From a checkpoint of a small transformer trained on Wikipedia.
Architecture: RMSNorm before each block, no biases in attention or MLP, untied embeddings.
Training: a variant of Adam for these matrices, 631M tokens, 4813 steps.
Each number is 500 + 50 x the weight over its row's rms, rounded and kept within 0 to 999. Layers, rows and columns count from 0. Numbers have three digits each. The size before them is the row's rms in percent of the matrix's.

# gate: layer 5 MLP gate, 1792x448, rms 0.0385, rows 1765-1791, columns 336-447
# up: layer 5 MLP up, 1792x448, rms 0.0379, rows 1765-1791, columns 336-447
# down: layer 5 MLP down (transposed), 1792x448, rms 0.0285, rows 1765-1791, columns 336-447
gate1765 100:494431470442539504482418496567519600487552518552484521388525397438527430490401493470383523531529435418482496492524503507442497549510551476492508449451536455532469485514533470525422420568516473505415503505577443495566481508460411426488451454437489504496535485501440474461481371574449487576444547501448553527531531477493500502523484418593
up1765 095:540486523422473533604486518490479474487496489544548532463515522525480510479548489529545557537430525515481488473500541503464465568526418593510434531493451526471584575487481539485457471537588523440538472549545562418526485500614502426573508511475554538455580543597433471484537551505497474540578396559497482514553546430556516440475515528432
down1765 097:536471478528408459404564504480387550387403541463598517473503584499601528526479477538461556497467557535459433551455480501606551437508477471475447513502529466527560479485484506437451520525510439458548525517528493563471527600476546611529527523462474504524489497500538387470423582578473433475499523481450485452540367456473555484491481542518
gate1766 100:523556451556552528486581554544518619497500553472548419479609548549493545356450468565507435512518491479540529494491553483544578555535517464510510558485491454573570528535429480480387518427521604488527436486493543516441620476435534501519528425496463494442527508492443399531471553519525466444541574526559472503461458588502567495471449590459
up1766 100:567442476504513459543523444433466451453554426542462539463522498540481453376527554456508600466606574501430491462520498510386575469483385407469493500433486560542482439510502481489491515459422470447471485477526490426574495524430497501425454563484471495502598505425500479398480552579515556519477521581462519550538577436520491431440519493521
down1766 102:495453475507575476485468534573548451555537475517453613619473437463496556555450521419539466469572576506437477443512519563480465549519461455470510522480453503471449493496430502530511529535510504472515415481538477539542424458510507554501490520562462471550419492596563540515414489497469565522449557573469471544476464476436510442437523477579
gate1767 095:516493482414542498458482535507439567545493398504476493570513421552497446461522478548512463587410430522505574466509479391575492504385395420528452537544587508584459609505546526444490480565572572603552561433476492524472464408487506499587500540476484482546524485523469581534503434535529481469553420462565508550604442456522480509539522457517
up1767 097:489485486465502503454443495574370537539530515531503525476501592405516589490565627481492522522442389526620424468537546531525489468551552523511423475540517555522560415466446482445389445578469474500421498529545553519498434614549535471447539481552399493567461514480511488550439476547427481414411506474403428485456529504575447546483417526458
down1767 096:614451406418560458464476498488545470452512433481533401562500439541546470522557593463402469449488481531448423495471559421462468523439425550510544502483463624563455531539486520420598466503443513468523554449585514479504531521550547545416482487386529537500530479525473483464484438546545452486528537473522460600498405444434520558468527512553
gate1768 099:451467508450431505476547477521418475468477465517505448515577520488523537479503494449553457513455433540531489513498467375482523543433538433479580480431456459487495491444537498491592456481539513512524544577439528466548459557440518491556475491545476489410508466522444426454412532446514486442456476409516483546483515468557556546491538480392
up1768 101:457531494503464497528564419444511481558532539517430487588491558399456537473497533478393454498426485505425435506441579435447556532488510514506526544397436567554457534462620627463464486495420499461452552485530453471529506512454527508496483518469412483486496548516617534558431450600517478544467378467577429460478444523511518486491443509518
down1768 100:467423505565482482461550517521510580469518507555483398551468530491501504523529421487509534521508527451470503534501587515531497421438583562539529488497504482514523479472514532522434588560441556440502527410568494513568461502465477521427462474495458428578555487509588519509461432549578438557536433478503484493516433490441537470538472538447
gate1769 102:440465549464534563420436518523433468493573528508544553481530456497545397526518500518434501513470531481528457527431493601479535502445520531554467473480527568478593520523423577514548564588519483628419501575572476576546523373575508428515478504402503473535452542532514470431457400527513485514465505505489477415463449465501478520490534563419
up1769 096:541404464535529487474402478499442548485576524482453501474564445544508440502478481500458512557480418468503475571595476509530483529524474466630457531528490499622523484547388515479539496467457486554526545461473497585477493401448489485478500484407456484428526511472474557529480537484447494530425556517485458488549478550458433442445471383557
down1769 094:500459560510518434556477519468585392449506453579590442579528478623489569499438451580582536531571470519462550554521472439449575480489567485452536494559484570417390528498418504432469547550539526494404492556496482560465472498489483570503576433506483579573460502478467509550529563478539524507431503530487518524524573450528506478399490491506
gate1770 103:476585561472474512535404548571450483471581457447612491545548522585383557452439563431561628494406503557582495520474412524474452505507480498511507488568484537501517485425533527515430532466588454570522513433515518487431547465457473478560527506509514484512483611613517462421519521485440446398538515572507481516483527548502480581423484529571
up1770 101:588450516510463541519513509557424551493475469546461481505468469449496459387516501502469476452526529530516516473512460513430471459574470523546434469601574503528536417439475483530475482476515543413489511515481531499438430554444496508500466509545439536442410503481475536453517569431511500505465425493537441527452529496537505528413436482538
down1770 104:483495380490528512518492449539496445524465461492415524542515494371512480469520504490571554530564579482484504521464434413429486531528483466550478497466504468494400477440385552539448417464472584513459503601452443478409545433495565486444481494412508503621557367561494598487476519495572549467430508486415468402518501519496509524469508432468
gate1771 093:560524454404542437494550495467516470537441466526561485501529457591504516446536417584580510495456498592413536569470523452396431480478494436551439532498579480518418501529417585504499517429536574521468484501534472540498554512602519479463543537446472518535600551515512502387481400492507619508571511414552571485498495492527542529556452502522
up1771 099:508534473462503550443421560520547470541526509587415542500519520451462546420524555430575544453496509497489601517428545575570527545491543578420467569540537560510609505634520485557560467409451554434572552528457513616463514571517439486596555492560513450508428481537456490467463448483436439460428465500468554559563399519527468535483497505423
down1771 097:463510534482498481467538536522543505525492609498588527582505453600482430414520417530535557457525533526567549541550497491476506336394611454436485517466536644554540551531414527534520475443515537437446548503450456549486529493560590587450477473520510507466538549506603490435433564515552542616503504470468470476511424415602563515534454506524
gate1772 098:484500443485486490599475538608494490525498516465456476492565597560503557505515473503506509434469512493534518399554533523465433468533577457399597511495540543543524598435460493615518466572427507514543491528513500483570530533476584524523483481544503505620500483517458513545496460462449539516465528455439458520593499499516449500516506427449
up1772 097:553490530549570571501547533476528533433478507541489568517511475494519474487505557572541526568460450502445559480500442517504539440468458502478423613549456490473453484437496459554529443415501506457531467502477446465524411431478444522527506456501540427595451536503438513485451637501552567527566488438437607516630497563511469438526404618558
down1772 098:540510585510485468506483435535472579458520488511472439384525424520461511463501479490495483450446455516498401531495508559480529495438452562566586500506468486490433482472470566496604505477539601550518547565538552621556578494513510481580565469492450542498488529576531493460471569501569461449516543509437422467380499551474528528497489536426
gate1773 106:495408436472521531461481569400549463489598564495474605475547545446516441592448546560545555585501451473519475481522401442462443503468556495416504468521338465418524500459520441501526457481544453530481485512490541470393470569430493464504436484432456451579462566403431579579468467513520433528471463506468381474417475518571455513502468544465
up1773 102:443467464569516553507478427521503525590417451460597517541491480455465496455463503450493574509529535566579477542466522406566509484487465521474463437574564494491518482479462525511459583489489550541378546505514613447422577508414538438544492503415437442489509551490584514475484458505429528520583474495479497520477517435599497472486427516525
down1773 104:485563494541591484565457444555465623521459435526329568391518424489564585463475479503492506506450476463509468461476476479557492527472521442533548461484639524512462408494527569493512448470440495456505511605552592531546570466516445490476452522474501464592477517533518559471476516460548505533629467513490521509496404587479598520555557521555
gate1774 103:476455503492484477435486546463464485558512458519437408493559475424479519516618542494492526561477422496505513496442396550498506574517509459506526471430515527521562542511501437445473499481493529512493563509489540487425524513531539424544525467457511515441477481463530550552494472465442512454485503423513430518547460514458442448531467509403
up1774 101:425513568469492574518582488533460553455504577483579375479578530525472470453510500525468516522372557536464500409438479540382552547512478514450486522466515477488477423461545466509431428447440502551491491563536445513556518473509536530606580418432493546520547443546525505493409443553432436449450561465498485405417436511524491554530561493557
down1774 101:602401470461594474502604540538503584470456394549513460522459532449529491434494509570568599581501485518526504495440416526569548461491482418505415471437532555515493484516438409464546574478537500456574455420477467451486459499498462601439465513435470435481507545430567484603506493480445479520482480486498446581485474494461543476542554465586
gate1775 099:469524548513513540471440548555538504452405463520517465485601456561533493470481495452533557484481472424475498509522559503413421523453575550532479594511530427403609494459489500462448542538442476509434527436547554449484435425542471507562548508435496426578481448576482516480490435444525519417519555500452465547531551451497541496471472564561
up1775 100:598537490491583521454506568516580512566525460474453462487483398563443449516501535433594537435477521518433462511523495491444537540553598479564499544543393431456479489591558428442448425535469529466477487460598513398567549537533514476594493454472591464580452508451517483494493487566490451493514478527414470453536487467427527516529491512418
down1775 097:380374437562420517468577597428573562497524534493500471463520421555533522499587474469556509555595492516501548466502459512511549561565559502426500574457513540567459536460480416530549505518546485504521437539520472465485520506539454501453522542511586527537420447603484528442491444508499447476433487401424501581543491464486538461516436596472
gate1776 099:541466461576472525532464531500577431517527489352523597540483442510471457554526576508557551502513500593569486540449474493611478519408510556544448487488421549452448485458574402514489522474462470518490500520521522513476550593514580507404419549535499490557545521498525589503542521593493571458491386453541439509507588524465521585542573496553
up1776 101:504473551498572444562514477499556539386508503530502573477429461402514533564521506426521518559475521502591472464483436453434459479446646487442496468392484492537574477453533549450538404557501585580463508497470515508458545500537409556539543561497617448599427553450434441468509445529539514462627487513530439517547485447444363405587520491517
down1776 101:439573396405421467495470522516508498452498489499536514466489435383510569466614439516520519614474474531537512509548490509509487515471435438514550489441452499297462501519505450484471488512482504501492447420458493457513507590567420465550435398567473542503569499498582493529535522485435454522455524458561554554479573506499505483527458528543
gate1777 100:437509470484486511487491400497458393561461527525507474531482469436571518498467535605511455485504435482473441506500412460606490540525434470510527474486496467522485466594554512419488493538483478412492513484494522480492477536574574575527524488420504565491547508466565455436499547514472418562492507512464461474546559470503553464542616497559
up1777 098:459509444507538553437496426477584545565496514552565506545509408530466498499563513449459522481578446567458561516531494431567521448587416513568526517432503488390462491512386526461555557500553493504482458491477459361515480568484519552558527599418492527520460551414497577458581524472494472514416504464495578561479523476529518452449525577497
down1777 097:564479584519492570514542479460428478471516489455544526602533513539546500464523583491454592505430460468497525608497499508503535526513529455531411456519572468455529474490467519498496513472575567512368567524496466546417437449518467460523451617518414387566500448499545551489495429515429382484470450491523460414503480521528430581498540425463
gate1778 104:437588438473524483603544463565511432513593495638517510479538532559544527540455577475435458495474430538546537579521451559588565480489408468615478393558529514540607414547509535496461570471494473491515555517460520540560533489512513479571427448489469562494410484524494397548479540553487455441558559495566551472545506504451575580506494581525
up1778 105:454536429595483419549520573493431594610444477495530552538514467515571559466537526413532552446478422487543583473561545448535527536496506471489406552538552527479469456466470545518484517440556462483534410499477478518508548500532532490489407515561501412465472559493475527426382500550500500502522386444499509569524441515520511659502589484489
down1778 108:555583466432483447383443538490567443433536468530510471560515468477519494536520496512430481552553541451463498490615502452429530522479523477508469445495476526600459426568526452511454477604518469532474535532467425553563465390546566502541509524512439521481536365508501499528572595528452492542485517386556543534480462568495474406423507509548
gate1779 098:482508456567505497427590587511504493391513542573461443480528424468644470596519478485492511533429521509545547608484483567420434461480464399575477489445489398536637482469493488471569591433467501454597533546475540626439530446470484494551500512448424538385468516473531546550407549476434595520514513487370465509552412513524507486521526497438
up1779 102:584523501627528566507372373494559480463432506442450540560501484505368571492536583495497479475590545529479508558488410501515511510575481521565575613598459556626529562581455452502608470544467462451460436456497577475413493552492531532468577527465508428467511385501425438429548489530481579625580454470446486570558497543548450510521511608559
down1779 104:455477457501586545448445549578502495553505614391514447441464484531509542571512520530446504466557615571521501439538585510553570544525548502560449471539439448548563542552502503489482489514399494536531458496543527468485444510491528478472497438438507513442480501506469482501474460506495522578472435609470519581431571604435537493458554578646
gate1780 108:543430449525479479473466522538537409559494509431502541460522590461491481427468484410494464479535427442635540615513456467524505449458556475454534449557512432512594457546503380484538483490483551485465502492540480617529538522493501471574466604510384428485465492587513519465456505450426556508443508471493455517545424555499536485500494535491
up1780 102:555444488511582573582433462500530574548439533495557473529573469525452565502505491573414502588481517430527411475533470457519431514517578576426495571586419549565501483475444506548536436498386496580460632451524512518407546477445558527453525488508501482457435422563516522511471542477555472579553514558467566437451532504505582546527492576584
down1780 104:467564536555579535543582523527450433524547530568553495462572488505616485567545367584474463599482491527527478450468475501506536465526513472474524456549606488507527555491529531548487488547527508489486478515501437468523500503526482488478457463473471482417482517470525491469508534529479457547482434511491434470454534510553443473541562423543
gate1781 101:550480377439543465487473361577410471371520513580466431551593561570544471562516570498396445475494450452484525533528486483499473574521450489560540540520580474515431590504588503615555484557578546496525399465527511475581559492425479539482484452424461457487459460533516471496438518501566523451482471540501472515447494580420501442513387541456
up1781 104:481485502452396433487479550504443454463478457525522575519541501481441511526451463437523461462511516501485565427537550545454459627506472458520427499579469542472502456481562561512536567376566424455444512495574467593510418471442466484535489574490459525428534490509492550561399520594503501569442453503523546569550469529528490616543595651523
down1781 106:537451512394455584562503592471501535543390566467601479458483498496392501507444432414508467469466469471494422488473568487420465526428508545567399505430489578458519528479554464446427537551519371531479439458513530507549474492486595483532514493522552536445562441494480426521421462491530463432442479357450505421520457537500441426475601489551
gate1782 101:521511434441480487448506469408514427549521488580447449464492452480624514526546487485593530492449438552432511456511556437461530507382486516493404455564545585458504451452527522532469435511598502482535518522499425565534540520551575518600533453444492497512466437480460518581453420442434491506503473568475390492563523509540444543546414446416
up1782 106:406570377603523468428520474471522427496567506464502436464435503563559521522514582564576474508517450467506487577431443561593571515498500531524508457503565457511504441563452537462565577508473464510535505421474455515456533529402440469501422479451518473453494498445521453591544433574473437423473513521419545547536457563481486553443506528458
down1782 105:560549475500481504475456457494528567477567484554538526452555474570496419471417452519471484453432593548522593506562464427451537629447548507505494537425524456555483506448494536536462603528629450475522430539493477469546582487408390516513552548503535434449501477561531476564466453497517550490492528532451564662441517504485543531506393446649
gate1783 099:505443441403512485472525450463541485519489438507482485582573423492557472454521445527561456596507429460580557514536523443540487553511534451446505458508557560483488447490463517418438397509494496470520461490511507527508561583485490571514626502486465541537455498484458456547527486511524532504491374487457511485437480505511461499464549447555
up1783 098:512461471526435584445460557550460441448523508439418500416524534578544509442569539536585433451519502482559410456468514568496418555472437568560497491495517594547508524421544387501530567453649526551532429445432543487528465484466394605484495431416528443532515483512483504537473532434432602569524540487551567453561455516511555551524476420479
down1783 098:578419539514434491460547491485465510443437519589447525481496559587500520529494434494568516513519503456569541513495409452581497522450584462408517544511481482435534596586522562416519506458484474531538565487452443496449531538552534524577444458421602497524489501477581499493501569524508560529475471472503577380482453514440576606400502547447
gate1784 095:502547498534467477447461455559635539544523610462493492498441437489510485591472494542467537596415444520551511520444556499544465510484532515597542441502514459475518476485450552531525480461498476553449497556409550538521493494457617436484424362395424400404517508546486546456485544473501538531553615542512582559572491512536478430482543577549
up1784 094:494554456430550481482532426414598492483601493561468597441545546451506587531540595431509553536569536544467453436567500544466496430483526514484531500550530468470453467519566477438443413523475513536547518492460540563514453425558580455436459412442430517468470617441416557561457540511567516549544461518476524510489549388494503496541615497403
down1784 095:561440460557510550460483471486442481553591527504535488573512429545448475483435503622427487416490516469550571485430394563489464527529518531571566512438459567534467473480458500532498477381491566544506554460505486488482491543540443526546440578512473534531447532562458445503486417598535539554514544518550438487451559616435574495519474531497
gate1785 096:439482486575490466573557500619567444423525461479555517490531531504398513482524554503466504539511409507563483545477557474394516550425452448523530424584455449511507529631532474473460491495445574496493533433524487493528532427505511607518577555510398442571462492449409388492578560473428478554507484477524562575521472497447497465441476526521
up1785 095:506579550445485483589434536437533472495513460520542405536562491529560525511462525469474469561524510601403526429459517433443541576516510486517494518456453484463448579502591559529426510570535527450431484477494437548464512458512452513558507493476523459548506484521554561560465414531503522494496528552561411486494508484474546440534488418437
down1785 096:480470493491525426554483501513524505455527551458570424545505571532428526430515519464435477512432517518526482494438572504456543517584445465533489496480472401595416510494497492488493492516468532510487537545389475450541453429514527522568515584480416423551582539431537480595624514443499454461519511531515464556543513538507495530510553617584
gate1786 097:474558553509435516470413521552496537526428465498480469468498523452499492516514460433525404474470530488565461417561523593474464494489496490549551498527487480501540550462570511582518399485420500567544587492440551512455462608566541441440664561494450517485509489412524516399508541427570578488550515427445451474486556492545468506460457497494
up1786 099:449498459469440470527503576630458469508437522484525513423521503597498500383460422501572493406469538598439485454484507556576428488499444488545527484582489532548531560460500517510449414544529450516477593509514484413471523470499537428411496477458550493513520494480447483516509571489519449599534509484464466474424418572490523546494508511522
down1786 100:475506536518530562456539503562444552521480552474469509538548385423404531462552530467496428471529535549598447543504472514420463582537429442537501591481476436486527497483475469573500464469528445467536437558434448568456526537476498460589472609534492471446511508537491486446542535498514511546468567510433499530495446541496520482406463506364
gate1787 101:508422491536537584483453557484589511510582561488530487450513459441480453439510529492569574434486587473489508524454456526481551478528437504556551518433470450441414552482474405508520451597509442538588493368543424501418596513597491430508486468516528446452510528591432462459560539505495482535574445495554474467585498493556450465451552556401
up1787 105:432528381555489432529460426479424393465457479540512384431596468575401495501578474448478412441461445624494557509515441526427486524488425532573503541408538537547461488548471546484576561495487578426534473542463525589522493562549469444562504563485526442515518461482567409457485455399515479478525502464548561509443525497466540583434518546511
down1787 104:559487458482443518443486434410510516460504528474485574499556478487491525487484471492430469543521537602506578397506463398518478498541516508526513458474594568530461518434459480588387444458493619441537462495406508368494446476400508526405591446484439572516585504528599492458447465457546541434465523485475497610527426455478513528493495451433
gate1788 100:508451554480487458438433544584498507516510532613540519436522627533548505504509519501472554483460465604537495465479458435506457513623496436511428508547492460546541501551553519544438447554483531448459549489494477432453551471627463543487421494440584368496442463549429530475441499494441465534480467550492523470492530525442437449429526584436
up1788 102:426599526532355502530522572498552417539435455486466517445469508499480432456507571453532491427553475442545443483521559461546481559451465535519540494427453501519394470489436458442630516577494577414485608536517550563518497502373446497552536512543456500457544479541529558533424498597521386408552507565530482524478488484513535467518485518490
down1788 098:437556430554447498484477537475463458426495472473438546475607516484434518503528452447460506553489594503464465533492516472507484389478531466525535527469455499512464591450482481516525373370471469482421506512522534489465493486435521442490432464542471538483489512442496499482523405420498407453572536411591467556493552471614530569473480486389
gate1789 098:547512540376538494504453491473388441399582463490466450430513483487484581552430441480562442556501478481566460562603600421432502462527476433481539478481431417544533518563424491448513502389507546504494503445470425523485567584519476505541612513476490554520529571584411455496434501502466506453442556576417451570451512469608489515464479534575
up1789 096:468515450470508472586520581463448482391537455497521435523565402490539526471470525468483473485511434526604547420571553531517494476522450533563495531533548456545522490439503566536467476492501605444582441574473464475577497575452535494557571496520482405517550544478477506504453481609518428442530509558460531568481564495590494560524502517499
down1789 097:605445516587559519530503500512412483575441542471490591472459440465504471500499469598467381431551424493496441348488454425475512516560542523447575544514500531488510497466442535491520481504492548414507449492524498527527500401458417574605396493482500566408481438512486506540532596475429452521454532492539490459446420633492520517489497465569
gate1790 099:450513381469572463389565430531457502550471514554542516433445500410577500472467492532493533469485413420509538570492503550531560529494475493582507488475564500515411519490555618539462593469500557618501511516511402564520539509492534480534549498559394515461512513525623501451384550464376431545565546471548432432599521467552554498537584601542
up1790 098:425610594472479516499457491526514506498449471505472542594531524421481427450447553662568546478566420488548456512444490428575477487477404440581522548485464453429426585462482520421482622462497503507545584481579539529515580500516520617535475452493558474591446461435532433447519463489505564488483424480491515440547483505510643526495488430566
down1790 100:550530470499600447577496509392605531467495530529476533415490468589529530458520464526461474443480562551498556555510553547507474423531579566527480433455440466470458522549417442571527506566482553562470515625413462432503469603608565463509575414559480542496474410479469435504544497518494589515421499476529545386526554478513424575445580561594
gate1791 099:449458421484560552411459473471524529485472464404452512532507483546489426577482479510412479536478525509584479501439458474387505579492417604431426416547521444478430580563493409487450561525499446482525555453505439469516550451449590590471538547412563483601577550512535534497460513539484520586521455437507545550524598455489468476439512466435
up1791 095:506459483542460526565477509518490517454574385490461459506538490514471547474552567530505507446516517502522550502507402452488529511456483475447545509473460420496572468515447562525463445448532454408527514533509455548460524562517477599382469409531512471600426489413550526489551515496505506510466470368420476490393415550518512561445536542478
down1791 098:431459461516497563489478488474478500564483476576436513531539522519536559520511409506396393500470445559535496617522458500488454455443469587598484475530470470553409508452504533494399494540527447508526500525416512499461550453511489433414486544566474513452659397511519539504493545589465510491442499473471486570483568454532456478474405485539